Weights of a small GPT-style language model, trained from scratch on English Wikipedia: 15 layers, 391M tokens.
Each number is 128 + 24 x the weight over its row's rms, rounded and kept within 0 to 255. Layers, rows and columns count from 0. The size above them is the row's rms in percent of the matrix's.

# layer 6 MLP gate, 512x192, rms 0.172, rows 442-476, columns 128-191
size [ 99  94 100  99 102 105 100  98 100 103 107  97  99 104  87  92  92 109 102  91  96  97  93 102 105  99  99  94 110  99 109  98 102  98  94]
[[138 105 120 142 164  97 133 146 177 115  91 145 105 141 142 122 116 100 110 139 121 119  67 119 141 155 160 119 152 125 134 109 123 155  95 163 147 125 148 106 121  75 112 113  85 139  89 120 130 114 163 122 155 122 135 117 138 125 168 121 107 137 191 167]
 [100 166 121 116 110 122  94 148 131  97 157 174 118 154 135 147 153 172 106 117 127 134 128 129  91 158 145 121 130 115 119 115 143 104 107  78 134 174  96 128 131 120 142  76  42 127 135 122 148 139 144 131 147 105 156 105 122 157 110 143  77 110 129 109]
 [124 127 103 133 141  97 100 122 106 149 161 137 157  88 106 158  81 141 100 118 116  94 114 149 122 171 192 131  91 165 118 118 109 142 112 129 128 126 159 104 125 108 151 106 140 126 153  79 137 116 119 106 153 152 119 144 115 146 117 117 119  88 106 152]
 [130 106 153 135 139 116  91  92 133 103 161 127  94 135 104 114 160 171 125 147 125 138  78 131  95 143  78  98 139 119 139 119 125 128 162 133 146 125 112 182 148 132  95  87  76 130 140  63 108 143 142 144 141 113  98 110 125 152 132  67 148 129  91 123]
 [156 132 125 119 175 101 125 147 138 119 106 123 131 157 188 135 128 101 110 166 105 166 165  81 134 137 132 102 129 127 123 166 131 101 114 172 148  99 151 114 135 150 158  94 141 169 117 119 157 170 148 112 143 132 156 129 123 135  97  95 117 150 134  93]
 [128 133 128 107 108 114 119 116 109 132 139 111 135 168 134 118 139 155  96 158 135 132 129 135 183 142 118 103 130 142 161 106  96 130  94 135 133 159  90 138 133 100 130 128 147 167 106 105 142 120 140 122 168 103  89 148 136 122 110  95 106 136 137 138]
 [116 140 130 136 177 122 112  77  94 139 151 110 128 158  81 126 126 185 119 143 140 125 122 139 134  80 129 156 104 112 134 149 146 161 129 140 128 100 150 107 114 145 130  74 103 116 140 134 113  78 124 120 127 172 117 151 107  71 116 126  88 138 149 122]
 [131 136 100 149 142 150 141 137 120 126 115 108 159 184 112 147 149 139 106 100 145 148 131 161 116 132 121 140 118 103 112 156 144 129 150 109  50  90 140 105 117 153 167 111 129 123 172 131 128 132 112  85 143 134 106  71 106 118 108 104  86 126 107 141]
 [144 108 110 131 121 116 113 110 108 129 129  88 159 140 125 149 129  95 114 128 146 149 158  99 105 181 104 110 117 175 122 149 128 131 125 136 179 136 157 113  76 190 127 149 124 104 154  97 144 131 151 135  97 122 123 143 143 120 174  94 130 122  76  99]
 [136 144 132  93 113 141 135 112  99 147 132 118 140 135 163  95 130 170 137 141  90 119 135  97 109 142 114 101 132 150 146 122 131 144 110 118 117 126  97 105 112 154 137 144 121 126 149 173 131 119 148 117 144 126 178 142  90 146 154 139 159 127 130 160]
 [144 145 118 178 135 132 152 166 102 150 118 124  91 108 143 123 146  89 118 132 158  71 143 155 147 120 122 131 123 103  96  98 134 113 107 105 129 101 173 115 105 158 143 168 141 171 167 132 125  91 105 116 134 110 156 131 124 144  85 116  96 121 136 145]
 [108 104 104 120 146 147  93 143  75 100 169 121 101 125 105 161 166 163 138 142 101 140 114 110  91  97 112 157 157 132 121 105 134 144 117 112 128 145  69 127 142 123 156 138 154 140 174 126 155 140 102 139 107 130 112  92 124 145 143 106 145 151 158 158]
 [154 107 147 120 150 167 151 152 132 129 146 178 113 104  95 117 107  98  91 163 105 134  92 109 134 144 110 141 155 131 127 165  84 123 148  89 120  96  90 149 152 111 129 118 114 119 161  95 106 135 111 126 152 104 106 111  63 129 152 147  96 173 128 110]
 [119  96 133 134 102 181 124 127 123 106 124 129 129 121 125 126  82 131 121 118 131 139 142 104  80 127 117 167 115 138 124 129 102 111 137 146 111 114 134 124  83 124 134 111 142 154 149 128 151 140 112 152 154 162 156 155 113 167 126 145 139  92 126 126]
 [ 81 123 136 136 150  91 133 165 168 128 119 132 165 126 149 116 103 122 103  95 110 161 137  94 121 138 142  76  67 127 141 148 155 156 100 140 110 114 175 130 156 130 159  68 138 102 139 102 148 125 123 140 118 132 140 183 128 134 130 128 122 101 101  90]
 [148 133 133  58 147 107 125 127  99 134 103 105  92 168 149  98 136 127 155 142 136  78 133 136 135 109 132 117 128 128 122 138  58 114 122 131 131  79  98 122 146  94 196 122 136 114 100 117 111 144 134  86 124 127 132 102 153 126 119 117  81 113 121 121]
 [116 122 112 112 143 141 103 101 115 116 103  78 132 161 147 137 122 142 118 134 179 119 149 137 127 134  93 117 145 153  86 143 122 154 165 162 132  69  69 151 120 158 110 148 120 140 173 126 120 130 136 104 110 159 130  96 142 146 115 110 140 109 105 115]
 [176 140 122 151 111 107 115 143 147 130 133 123 146 129 138 126 125 163 152  83 147 146 114 133 143 134 125 154 137  97 152 140  99 177 129 131 139 126  71 141  89 152 129 135 112 133 130 139 153 106 150 103 151 143 117 120 108 117 146 150 137 145 122 115]
 [151 116 162 143 146 112 137 114 143 119  82 121 122 157 174 111 147 156 124 120 158 140 144 126 122 144 130 108 170 121 156 162 151 117 133 111 139 122 182  97 128 128 145 125 121 128 149 187 142 145  87 141 120 120 177 116 166 105 107 108 100 107 145 125]
 [104 100 130 111 142 155 163 102 149 137 139 155 144 115 116 108 108 118 102 129 133  79 124 133 145  93 172 146 138  90 115  94 125 121 139 106  97  99 107 130  92 131 128  98 162  98 163 107 141 139 118 104 130 119 115 120 140  75  97 130 125 102 102 141]
 [154 119 121 135 145  98 122 165 112 119 113 129 135 111 114 133 106 105  95  94 138 122  93 122  91 113 147 136 115  96 143 122 149 129 113 136 160 139 127 170 172 176 154  75 124 158 122 129 131  96 115  78 102  96 122 182 128 129 110 141 151 128 135 114]
 [165 116 162 148 133 134  91 121 118 101 119 124 150 178 109  81 151 143 131 110 149 113  93  98 117 119 176  97 150 165 150 131  99 107 107 121 142 168 137 153 102 105 133 165 115 132 125 139 115 107 126  81 127 103 140  95 134  90  83 109 132 138 122 155]
 [132 122 152 129 128 112 164 114 139 132  97 139 126 145 132 133 123 166 135 163 100  86 135 180 126 118 136 140 132 164 113 107 112  89 111 127 110  88 113 101 163  90 154 144 124 153 121 110 142 121 112 159 118 151 163 111 102 119 197 146 142 143 141 135]
 [150 167  82 127 101 130 129 115 109 164 112 136 156 122 127 101 132  99 105 153 124 108 134 106 159  87 150 122 111 145 125 146  92 142 147 168 159 111 135 104 148  73 151 153  92 154 167 163  93 190 117 160 128  99 166 118 118 104 114 141 158  89 131 163]
 [148 145 140 116  79 118 133 109  95 136 118 134 133 117 152 149 143 121 104 171 104 123 106 120 136 122 162  89 114 106 133 114 111 157 170  94 157 126 137 115 134 125 129 114 118 170 124 142 168 102 126  70 108 117 148 112  97 108 156 140  99 149 168 136]
 [124 166 130 155 120 152 121 151 131 140 107 105 118 149 119 153 155 145  78 119  87 153 133 112 112 108 139 124 103 151 136 125 144 146 152 147 134 120 123 147 129 126 155  92 123 118 158 151 125 117 117 124 116 130  75 143 122 156 117 116 116 122 126 141]
 [118 117 125 153 106 108 125 152 124 123 101 137 150 139 119 141 126 105 119 126 156 153 121 128 165  68 118 148 128 149 161 126 128 113 105  99 136 114 162 133 101 118 168 130 110 133 128 118 140 162 115 142 109  97 119 103 157 118 140 123 131 105 125 127]
 [157 154 129  93 163 101 149 151 140 142 120 126 116 127 142 125 137 121 139  96  83 145  95 117 113 153 117 136 123  78  96 149 150 118 124 154 156  91 131 108 145 122 148  94 147 119 133 103 118 124 107 162 128  96 132 115 133  74 101  90 115 122 157 125]
 [116 119 156 117 100 102 128 136 114 160 133 109  89 146  94 138 192 149  73 123 132 124 149 154 159 146 141 159 124  76 114  99 103 132 102 153 165 112 106  98  94 136 142 118  91 111 164 126 179 116 133 131 103 132  91 111  94 148 124 128 123 154 160 137]
 [ 98 119 122 125 122 138 112 105 137 107 114 125 153 122 151  99 104  83 157 146 156 144 113 134 154 182 103 126 150  72 128 167 147 171  98 116 170  99 140 158 140 149 127 142 120 113 156 161  94 130 148 162 107 123 141 142 110 157 133 130 104 154 143 107]
 [ 92 117 118 130 108 118 137 159 130 125 128 129 142 121  93 103 114 138 152 151 118 169 184 116 141 117 159 109 118  95 125 118 135 119  99 157 129 128 161  99 116 125  85 114 131  88 138 158 166 105 134 142 158 103 143 137 102 117 134  84 116  83 137 105]
 [137 127 133 143 153 119 131 143 128 178 149 148 111 117 125 108 141 112 120 112 120 129 155 113 123 136 152 166 136 159  97 129 138 139 124 133 100 149  82 133  98 152 112 138 117 133  55 129 136  94 174 112 168 127 156 155  85 143 161 100 149 129 113 113]
 [128 136 109  94 111  91 135 135 152 134 134 144  93 108 123 113 115 111 149  82 140 109 118 135 178 158  92 146 134 103 116 117 119 128 105 118 137  94 114 101  96 166 102 122  80  96 144 103 108  77 124 103 128 144 123 132 179 132 130  92 119 153 151 196]
 [127 175 165  90 149 139 137 181 116 123  89 201 112 139  79 156 156 145 138 194 142  92 133 148 168 116 149  97 147 133 167 109 146  87 140 123 134 139 124 170 159 134 118 170 111 103 115 109 163  94 114  87 133 123 143  95 122 181 102  88 129 148 151 163]
 [179 132 104 110 129  85  87  98 124 107 112 114 141 144 123  94  92 111 115 128 137 144  82  90 121 126 106 113 176 125 105 147  89 110 137  99 128 132 101 123 134  86 150 138 137 108 130 128 125 220 132  83 133 142 120 104 146  91 168 141 124 121 160 113]]
# layer 6 MLP up, 512x192, rms 0.164, rows 442-476, columns 128-191
size [ 98  89  99 103 106  99  96  96  99 106 106 104 103 102  96  94  95  98 110  94  94 101  94 107  94 104  96  96 105 104 106 100  98 104  95]
[[ 84 140 154 110 123 110 124 100 138 115 117 120 122 142 129 135 105 159 172 111 107 106 155 138 139 132 114 123 148 121  83 131 143 158 135 123  98 147  74 177 142 122 106 175 117  92 105 104 105 122 123 171 165 122 134 135 161 176 133 117 172 137 103 117]
 [149 130  99  98 102 121 158 118 107  84 135 116 145 148 153 137 138 122 132 150 140 165 136 104  94 117 131 131 125 114 109 140 150 195 169  71 158 125 122 121  99 118  90 113 112 157 141 162 109 115 113 121 152 142 138 115 158 115 100 121  71 160 133 105]
 [155 118 148 120  72  97 175 114  83 124 139 152 109 101 110 117 125 142 122 150 122 110 111 103 155 131 139 150 151 121 157 149 120 137  97 119  94 120 157  83 121  87 131  88 166 143 131 111 102 126 159 142 139 123 143 106 122 135 133 118 128 164 106 114]
 [106 105 107 125 152 158 116 174 150  97 136 137 156 120 132 141 114 100 165 144 125 125 159 152 161 140 125 147 135 142 147 149 121 136  71 155  99  96 108 106 137 105 142 142 145 135 113  98 132  62 128 111 126 118  94  85 131 106  96 158 121 129  97 122]
 [105 122  95 148 146 184 143 107  94 137 146  96 147 115 168 103 120  95 102 126 140  98 129 129 168 119 119 178 117 133  88 125 115 103 123 113 135 173 135 106 142 121 132 145 108 111  85  84 116 135 124  91 180 136 129 163  96 109 178 101 116 138 142 122]
 [129 158 147 126 142 142 120 134 135 136 135 110 137 143 150 107 169  98 144 121 144 133 135 142 125 129 152 132 136 101  79 182 122 146 144 129 122 144 176  97 111 128 140  97 145 109 151 123 119 129 133  97 143 104  93 107 112 101 108 116 175 142 150  94]
 [165 106 140 126 117 127 147 156 166 166 126 114 133 130 132 154  95 100 125  99 119 152 143 124 135 166 134 129 126 118 148 186 137 129 140 130 106  86 137 163 103 133 156 113 119 103 130  74 146 156 151 155 116  53 128 137 137 112 115 110 135  56 130 163]
 [141 141 119 129 146 173 113 135 137 155 113 139 137 113  61 149 193 134 124 125  97 141 138 110 129 134 124 177 124 128 120  98 131 140 102 130 155 123 148 128 121 148 139 102 139 123 112 165 115 131 112 173  97  95 124 122 147 168  75  73  86 128  99 135]
 [166 120 107 151  97  93 119 168 128 101 138 132 171 122 120  93 185 144 139 140 148 136 136 116 125 111 153 133 124 154 114 107 147 109 152 103 135  85 116  97 157 159  90 135 129  92 148 160  77  86 128  97 150 117 151  72  79 131  89 168 119 120  77  98]
 [160  93  96 119 143 118 126 122 138  94 114 112 151 160 109 119 140  96 139 102 189  95 108 139 125  96 137 147 160 102 126 145 137 103  92 130 129 120 156 105 130  91 118 153 134 124  99  84 132 118 143  94 149 142 177  94 172 157 136 126 120 114 115 144]
 [113 103 109 112 152 166 156 123 104 102  87 121 142  98 123 141 154  95  99 137 105 146 120 143 132 139  66 133 116 154 130 119 116 147 144 130 126 114 121 110 125 146 131 102 148 128 125 139  99  69 119 104  95 138 175  99 136 147 171 164 141 154 122 112]
 [143 114  81 112 163 106 173 159 108 100  95 129  98 152 134 144  92 161 104 114 103 120 133 123 150 154 136  93 154 121 124  89 143  78  87 114 128 134 123 102 156 120 129 140 156 139 161 111 142 155 116 118 122 128 113  73 148 162 123  88 102 153 110 157]
 [103 127 117 125 120 113 101  83 113 165 143 176 129 112 104 115  89 115 178 102 106 129  91  92  96 137 123 133 142 121 110 154 125 169 126 132 188 122 139 130 130 155 149 175 112 134 116 131 114 146 156 121 128 131 114 147 122 120  99 132 152 142 122 103]
 [125 131 152 128  64 132 144 130 138 115 105 114  91 182 144  90 137  84 128 159 137 104  85 119 110  93 112 130 107 133 142  99 141 102 148 186 133 103  97 164 131 156 137 131 137 141 120 115 142 111 120  90  83 104 131 116 165 131 120 149 125 142 177  90]
 [140 105 179 131 137 153  94 121 100 161  80 153 137  85  98 101  90 147 147 116 150 159 118 119 122 110 108 136 131 103 119 146 108 125 115 130  82 117 138 136 144 118  85 112 125 113 115 136 131 176  94 135 127 126 157 120 105 115 123  85 137 108 165  61]
 [122 127 158 119  91 134 111 104 107 115 132 103 104 103 123 128 117 100 143 131 132 127 125 142 126  85 131 117 152 125 168 120  80 102 129 150 156 144 142 144 154 119 142 136 107 136 130  89 141 128 130  79  98 123 136 143 125 152 137 112 136  83 164 116]
 [132 127 118 113 164 139 109 171 124 108 107 105 131 177 119 180 150 121 109 102 155 147 140 109 140 122  95 156 173 168 103 102 128 143 142  99 114 144  95 103 135 132 157 110 121 136 118 113 100 105 106 132 105 163 153 113 117 153 109 142  98 119 163 181]
 [122 137 103 176 150 174 162 118 172 131 108  93 123 127 116 100 119 158 102 125 107 125 128 116 101 134 117 125 152 131 142 113  88 134 109 131 122 163 104 102 147 150 109 138  82 114 104  99 105 126 133 118 201 104  97 122  94 129 114 141  72 107 140 133]
 [ 88 132 112 108 127 153 136 181 141 104 127  69 162 104 142 130  96 143 120 133 158 108 123 132 115 160 105 149 155  96 149 152 182 145 166  87 117 124 154 143 112 147 118 103  92 126 149 167 159 119 140 114 142 127 152 127  98 105 118 127 131 144 117 186]
 [164 129 137 115  80 127 101 131  98 119 130 130 107 114 154 118 164 170 122  99 103 105 107  84 123 105 133  96 124 182 158 124 146 120  97 116 143 107 134 103 152 119 112 157 103 109 146 104 123 164 165 110 133 157 112  87  91 169 126 146 119 125 136 179]
 [112 141  99  81 157 141 148 118 158 127 147 109 143 133 148 103 124 125 192 125 129 158 105 101 120 119 163 137  88 130 139 101  91 155 123 143 117 134 108 122 121 102 160 105 103  92  91 109 112 100 136 161  85 190 155 171  91 133 144 138 113 115 145 175]
 [152  78 114 120 104 125 104 104 157 157  99 131 137 105  78 126  88  90 108 144 127 162 127  95 101 110 131  90 135 163 111 147 119 101 109  95 160 115 114  82 131 101 171 146 138 147 119 131 168 128 141  93 179 106  76 108 146 137 152 140 139 113 125 113]
 [125  95  89 102 166 144 131 181 121 117 112 125 138 152 102 122  82  91 132 162 137 150 177 179 123 146  81 136 142  99 150 125 126 120 166 171 104 132 101  92 153 158 133 123 123 146 117 130 117 114  89 184 108 130 113 141  95 185 156 134  93 122 142 105]
 [127 120 130 170 175 114 113  62 124 164 119  96 151  74 146 135 128 120  87 160 130 148 131 157 105 153 164 163 155 128 111 153 127 147  98 102 125 156 173 134 153 115 136 116 128 122 163 129 139 136 140 109 111 104 124 138 100 187 141 141 102 156 161 149]
 [ 93 144 139 189 118 174 111 128 145 175 157 145  79 124 112 135 137 109 137 100 121 127 109  91 117 121 107 170  93 179 114 126 138 115 147 151  94 130 132 133 132 116 138  87 138 121 146 111 142 141 117 140 101 180 106 108 126 115 124  85 150 113 154 129]
 [127 132 112 155  93 149 107  84 127 133  99 141  95 126 130 155 127 100 107 163 138 122 124 149  90 118 100 115 131 101 152 168 114 133  95  87 118 140 113 121 157  98 130 146 105 119 141 145  72 101 133 116 146  80 142 137 133 121 135  96 130  88 112 149]
 [ 98 104 114 115 147  91 142 134 124 162 206 133 158 150 177 131 159 139 117 122 135 148 142  65 117 188  73 123 176 126 119  99 147 110 116 140 138 111 132 121 123 147 155 134 133 124 103 142 145 101 136 147 149 109 123 115 109 162 129 134 156 110  96 154]
 [104 131 134 107  78 132 137 112  91 145 136 153  86 111 123 110 144 127  87  76 142 129 116  69 117 122 127 135 134 185  63 126 189 110 108 146 175 131 135 160  89 126 148 134 131 117 101 123 110  98 186 125 128  71 161 125 113 100 130 106 105 121  97 125]
 [102 138 121 115 101  88 138 127 150  95  97  80  99  98 168 134 127 108 123 136 124 153 109 116 171 141 126 145 124 150 109 111 137 109 157  71 121 130 150 155  97 145  68  92 159  99 108 110 143 126 119 172 160 126 171  99 169 155 119 145  85 115  86 114]
 [135 158 147  67  97 128 124 156  77 143 113 164 116 104 175 129 113 111 141 116 129 130 135 134 104 114  85 123 139 141 130 156 116 153 125 153 124  90 148 133 121 133 110 156 138 109 146 113 191 156 147 138 139 105 225 164 143  84 157 107 141 105 103  96]
 [102 135 152 156 136 138 140 144  96 102  94  77  98 141  99 143 121  94 143 141 134  72 144 153 165 172 153 103  89 140 117 125 114  82 133 147  92 134 149 144  70 134 117 107 115 103 148 123 161 106 190 115 142  90 121 128 182 116 142  96 136 143 116  95]
 [112 152 142 143 142  89 143 118 147 137 108 130 154 131 180 167 167 121 141 112 135 127 141 142  76 103 132 113 144 128 125 142 144  97 142 166 129  95 193 136 138 167 153 130 110 117 145 128 132 160 167 107 119 178 124 135 163 106  74 151 106 151 111 131]
 [155  93 143 117 101 132 112 125 130 167 152 131 106  95 153 116  65 114 110 122 171 120 131  97 113 146 121 147 126 141 146 114 147 128 127  95 151 136 108 141 123 166 128  90 132  98 137 157 124 155 122  67 152 120 123  75 118 128 121 179 121 146 134 153]
 [130  99 131 100 133 122 123 115 152 102 136  80 110 153  97 166  64 124 140  82 104  85 107 132 169 174 121 105 128 100 139 142 155 102 126 158 124 132 155 110 112 115 135 101 127 136 115 130  81 164 133 119 141 182  90  99 124 143 106 107 118 168 128 145]
 [ 92 126 124 130 126 122  94 178 109 144 159 128 163  88 151 167 183 110 143 155 121 145 138 122 123 127 109 116 109 157 152  98 108 156 115 105 138 104 123 144 155 116 148 181 128 151 109  77 123 129 110 163 137 113 175 133 102 112  99 114 100  98  93  90]]
# layer 6 MLP down (transposed), 512x192, rms 0.157, rows 442-476, columns 128-191
size [ 97  94 100 103 102  99  99  98 106 107 101  94 100 102  88  97 105 110 110  94  98  99 104 107  99 102 105  99  97 100 104 104 100  96  99]
[[142 145 133  99 111 139 120 117 139 118  89  87  94 127 148  95 146 147  99 171 148 151  81 105 136 142 136 109 163  97 102 146 143 179  97 120 131 107 143 142 149  94 146 150 129 135  96 130 140 165 155 107 120 158 116 146 106 144 121 129 160 164 135 179]
 [ 95 173 140 129 144 133 135 114 135 136  94 143 135 122 126 123 163 144 109 159 105 161 108 113 116 177 124 110 137 112 114 134 173  74 127 165 122 162 117 128 157 130 126 111  82 123 143 133 142 138 147 143 110  77 127 166  98 124 116 119 109 109 128 104]
 [ 88 180 123  94 127 145 132 149 144 158 121 113 121 109 124  98 159 141 117  94 102 121 120 128 139  84 118 133 126 137 148  97 114 115 139 107 143  95 141 149 143 122  65 158  98 105 100 133 151 117 100 126 132 140  86 149 128 110 128 142 123 155 127  74]
 [ 96  93 153 140 129 124 130 142 165 152 140 144 134  99 111 151 102  84 171 128 122 122 143 140 149 122 180 121  71 142 164 166 146  95 133 111  91 118  98  99 135 111 138 149  98 100 126 143 141 109 141 157 124 147 133 120 136 125 140 144 132  91 142 118]
 [125 146 130 146 113 101  75 126  90 133 119 135 121 136 130 145 154 116 139  92 134 140 139 117 115 119 103 180 145 145 129 134 105 146 147 133 130 131 120 143 115 150 104 119 143 103 132  94 146 145 140 124 133  56  96 122 130 126 121 129 106  76 130 139]
 [113  99 138 119 117 118 126 122 146 115 156 108  93 160 202 131 157  89 130 163 100 120 103 116 122 144  76  92 145 116 154 106 113  89 108 146 142 131 127 112 128 102 119 161 103 127 149 112 140 175 171 106 112 124 129 148  99 129 120  99 110 135  95 158]
 [119 115 121 160 158 107 115 145 134  81 115 134 125 182 127 120 131 123  81 135 148 149 140 109 151 120 126 128 139 113 136 137 139 178 156 127 161  93 131 158 131 101 138  91 144 108 148 108 150 125  95 109 124 150 114 144 157 136 144 107 114 140 126  82]
 [ 90 149 118 141 124  84 137 143 151 109 181  75 134 144 115 127 130 105 106 140 125  39 101 128 123  98  95 115 130 133 125 125  99 123 175 107 156 104 133 131 129 121 103 110 103  73 154 165 139 155 148 121  91 147 168  86  94 134 151 135 101 138 102 158]
 [143 100 164 155 128 159 139  92 118 149  59 171 129 121  87 143 168 103 137 120 116 172 140 129 132 130 118  87 140 154 125 130 147 151 126  84 137  86 121 106 153 147 170 143 135 136 131 162  94 153 120 145  80 112  86 143 160 112 133  97  99 144 141 147]
 [132  99  94 128 135 153 129 121 134  62 119 134 116 134 139 144 147  98 132  98 112 134 103 163 128 132 107 135 113 116 120 148 115 112 114 124 117 124 174  92 153  80  95 115 122 104  98  89 110 162 116 131 127 116  89 163  89 190 120 112 124 148 173 131]
 [138 176 110 140 113 100 174 115 143 130 156 135  75 104 146 147  97 130 121  98 112 119 139 134 110  86 119 120 130  92 145 113 151 153  95 144 102 138 124  93 112 117 129 119 147 138 131 135  98 163 128 130 158 149 155 156 134 105 145 113 148 128 155 166]
 [ 77 163 153 142 156 126 119 128  99 138 144 128 179 110  83 130 166  82 118 138 143 119 138 130 152 118 126 105  90 109  98 159 154 112 119 199 100 118 124 114 182 175 151 124 145 160 110 151 151  70 140 131  95 113 141 119 134 104 116 142 146  56 144 156]
 [129 116 147 123 129 111 162 119 112 149 117 130 159  94 123 141 141 152 141 127 159 139  68 145 102 147 129 118 109 112 132 134 145 168  99 146 124 147 160 117 112 100 126  99 115 164 125 145 110  81 165 145 138 104 146 162 126  89  94  99 132 152 116 134]
 [ 86 141 198 112 126 180 137 121 155 153 128  81 116 130 110 147 147 138 138 109 131 115 107 171 109  97 120 159 162 132  85  95 112 109  80 106 108 126 134 156  68 138 139 161 157 141  82 102 169 115 111 135 158 132 123 100 144 143  85 150 105 125 147 111]
 [110 154 111 123 124 157 126 130 176 102 116 105 146 122 128 141 110 109 175 114 103  98 158 139 147 123 129 107 137 144 126  93 177 137 125 139 140 126  97 165 121 131 160 129 172  80 114 130 128 105 130 146 109 102 131 168 124 177 125 160 150 136 147 133]
 [111 142 112 153 144 148 114 152 157 184 125 143 173 125 109 150 122  90 121 126 146 106 150 140 160 100 121 132 137 109 160 141  80 145 113 146 192 180 135 149  88 169 110 120 125 149 129  89 160 153 134  90  93 112  82 115 110  97 156  75 131 106 145 139]
 [120 123  92  90 154 147 113 155 132 102 102 110 117  94 176 102 134 153 141 153 141 139 163 135 140 148  94 173 114 145  98 116 139 138 171 131 119  79  90 122 127 125 109  94 125 114 121 119 140 161 128  78 123 109 144 146 115 151 176 140  81 139 124 114]
 [115 118 112 119 128 128 130 134 133 125 178 122 129 167 115 113 146  95 119 140 120 140 123  89 105 156 129 122 101 152 130  94 155  95  89 130 117 152 181 156 142 103  87 139 152 160 106 130 100 118 103 147 111 121 129 104 130 125 105 146 114 129 106 155]
 [131 147 173 163 150 164 147 161 137 131  95 116 121 160 103 135 136 158 147 147 121 150 125 120 120 138 102 107 112 114 101 139  91 104 161 153 157 127 139 127 117 130 156 138 104 129 139 181 166 150 125  92 162 155  96 153 124  96 135 118  97 103 137 138]
 [131 138 114 141 111 133 124 168  99 155  99 135 125 140  89 157  98 112 138 110 109 144 117 155 141 140 119 147  87 138 149 133  97 193 120 172 118 158 147 115 144  97 128 154 130 173 144 115 139  80 129 135 107 123 124 121 136 164 158 140 134 132  91  99]
 [121 113  63 137 122  75 179 128 137 100  99 148 145 168 115 157 155 117 130 140 125 140 122 139 145 109 142 199  99 152 138 117 165 182  91 107 135 122 100 119 133 108 145 152 154 152 129 114 145  70 107 127  80 152 130 119 175 111 130 124 138 141  95  96]
 [104 133 177 135 151 139 112 105 129  79 111 164 132 111 166  96 105 150 132 126 177 118 120 135 124 114 156 129 160 111 121 119 146 115 112 137 117 188 148 114 128 110 110 144 122 139 127 151 111 174 136 143 149 122 151 107 137 171 120  79 146 129 147 152]
 [126 101 161 144 113 104 113 114 129  92 114 121 111 139 124 167 108 128 137 159 101  99 128 124 128 174 133 140 137 145 137  74  73  82 142 168 121 132 117  69 128 106 115 134 129 155 114  96 132 154  69 134  90 133 136 137 126 144 118 160 119 175 179 144]
 [105 105 127 160 170 147 114  92 136  91 110 115 157 118 137 147 122 144 141 104 101 148 141 120 113 122 144 132 150 133 212 119 150 122 125 106 146 112 134 115 136 116 156 102 147 173 176 112 124 167 136 138 118  98 108  96 119 124 115 117 149 215 104 117]
 [133 147 147 169 125 146 136 133 118 119 125 106 126 109 133 116 120 104 107 153 133 143 103  99 106  90 117 162 124 144 144 131 113  98  92  90 163 154 158 137 124 155 157 126 129  90 110 101 147 121  83 156 137 112 171 168 136  91 153 161 152 182 143  80]
 [141 182 156 157 115 130 115 164  94 118 138  91 113  84  84 162 134 141 124 108 118 141 102 114 153 117 134 108 117 168 140 113 134 137 123 107 118 102 129  99  96 139 134 115 102  82 117 133 127 104 117 104 149 135  95 108 128 148 150 170 134 134 163 120]
 [102 152 143 153 160 127 147 113 128 113 146  98 130  88 101 134 117 144 123 151 135 154 107 137  95 162 119 131 100 131 154 126  87 150  76 123 174 123 118 117 147 108 142 117 131 137 121 148 144 136  96 114 127 119 170 113 112 149 144 139 133 111 108 102]
 [168 132 125 141 112 156 118 120 103 127 119 119 151 105 125 124 102 127 132 135 128 131 160 175 140 145 159  92 108 127 119  85 132  84 153 152 139 158 140  28 135 158 147 167 131 131 129 134 120 155  75 140  91 136 132 135 178 120 117 146 108 165 139 119]
 [132 116 177 129 116 129  99 115 124 149 192 101 109 143 154 139 145 142 147  83 124 141 150 137 135 154 137 134 116 136 130 147 105 120 124 162  98 106 107 107 122  98 167 151  92 120 173 142 127  63 163 141 106 124 140 115  97 171 136 111 138 144 149 166]
 [116 128 117 145 134 139 110 140 132 157  85 129 142 154 127 162 156 139  94 164 114 113  95 138 147 155 107 107 161 134 117 111 151 109 140 132  81 142 137 116 149 147 116 120 112 109 101 162 143 107 120 150  70 135 153 126 135 180 137 172  88 169 120 140]
 [137 174 154 178 138 188 133 187 118 124 139 160 141 136 138 102 153 136 153 157  92 124 150  65 144 132 147 122 167 119 116 123 108 138 136 177 131 124 143 140 167  97 104 141 114 112 111 144 131 144 108 126 131 137 134 112 118 117 103 140 145  90 153 163]
 [168 102 125 141 117 104 164 123 121 154 126 137 124 121 139 113 134 139 123 131 142 179 124 122 133 130 145 109  94 105 117 172  96 112 174 137 154 111 173 123 100 103 122 130 138 132 133 100 126 113 124 143 155 112 155 105 120 127 102 139  93  89 102 107]
 [116 154 196 132  98 169 140 129 131 122 143 104 114 169 144 124 149 138 156 154 124  97 139 135 137 113 138  93  89 143 121 152 109 116 103 157 120  96 143 102 113 106  67  95 147  91 112 167  92 158 136 130 153 130 149 134 142 139 154 131  99  82 155 148]
 [106 118 134  98 159 122 109 135 130  94  94 151 151 121  81 108 176 108 145 164 141  51 133 139 161 165 118 130 128 189 114 153  92 119 115  80 153 163 120  98 129 157 105  98 145  82 125 117  72 100 106 161 161  78 141 131 143 129 141 129 124 154 119 131]
 [135 111 100 129 132 131 119 109 120 118  91 167  99 134  89 102 135 123 133 147 136 107 142 137  99 120 101 176 117 148 150 137 139 152 119 127 139 125 158  96 116 157 109 124 121 126 100 133 110 168  98 131 108 118 134 135 119 106  60 126 120 118 134  68]]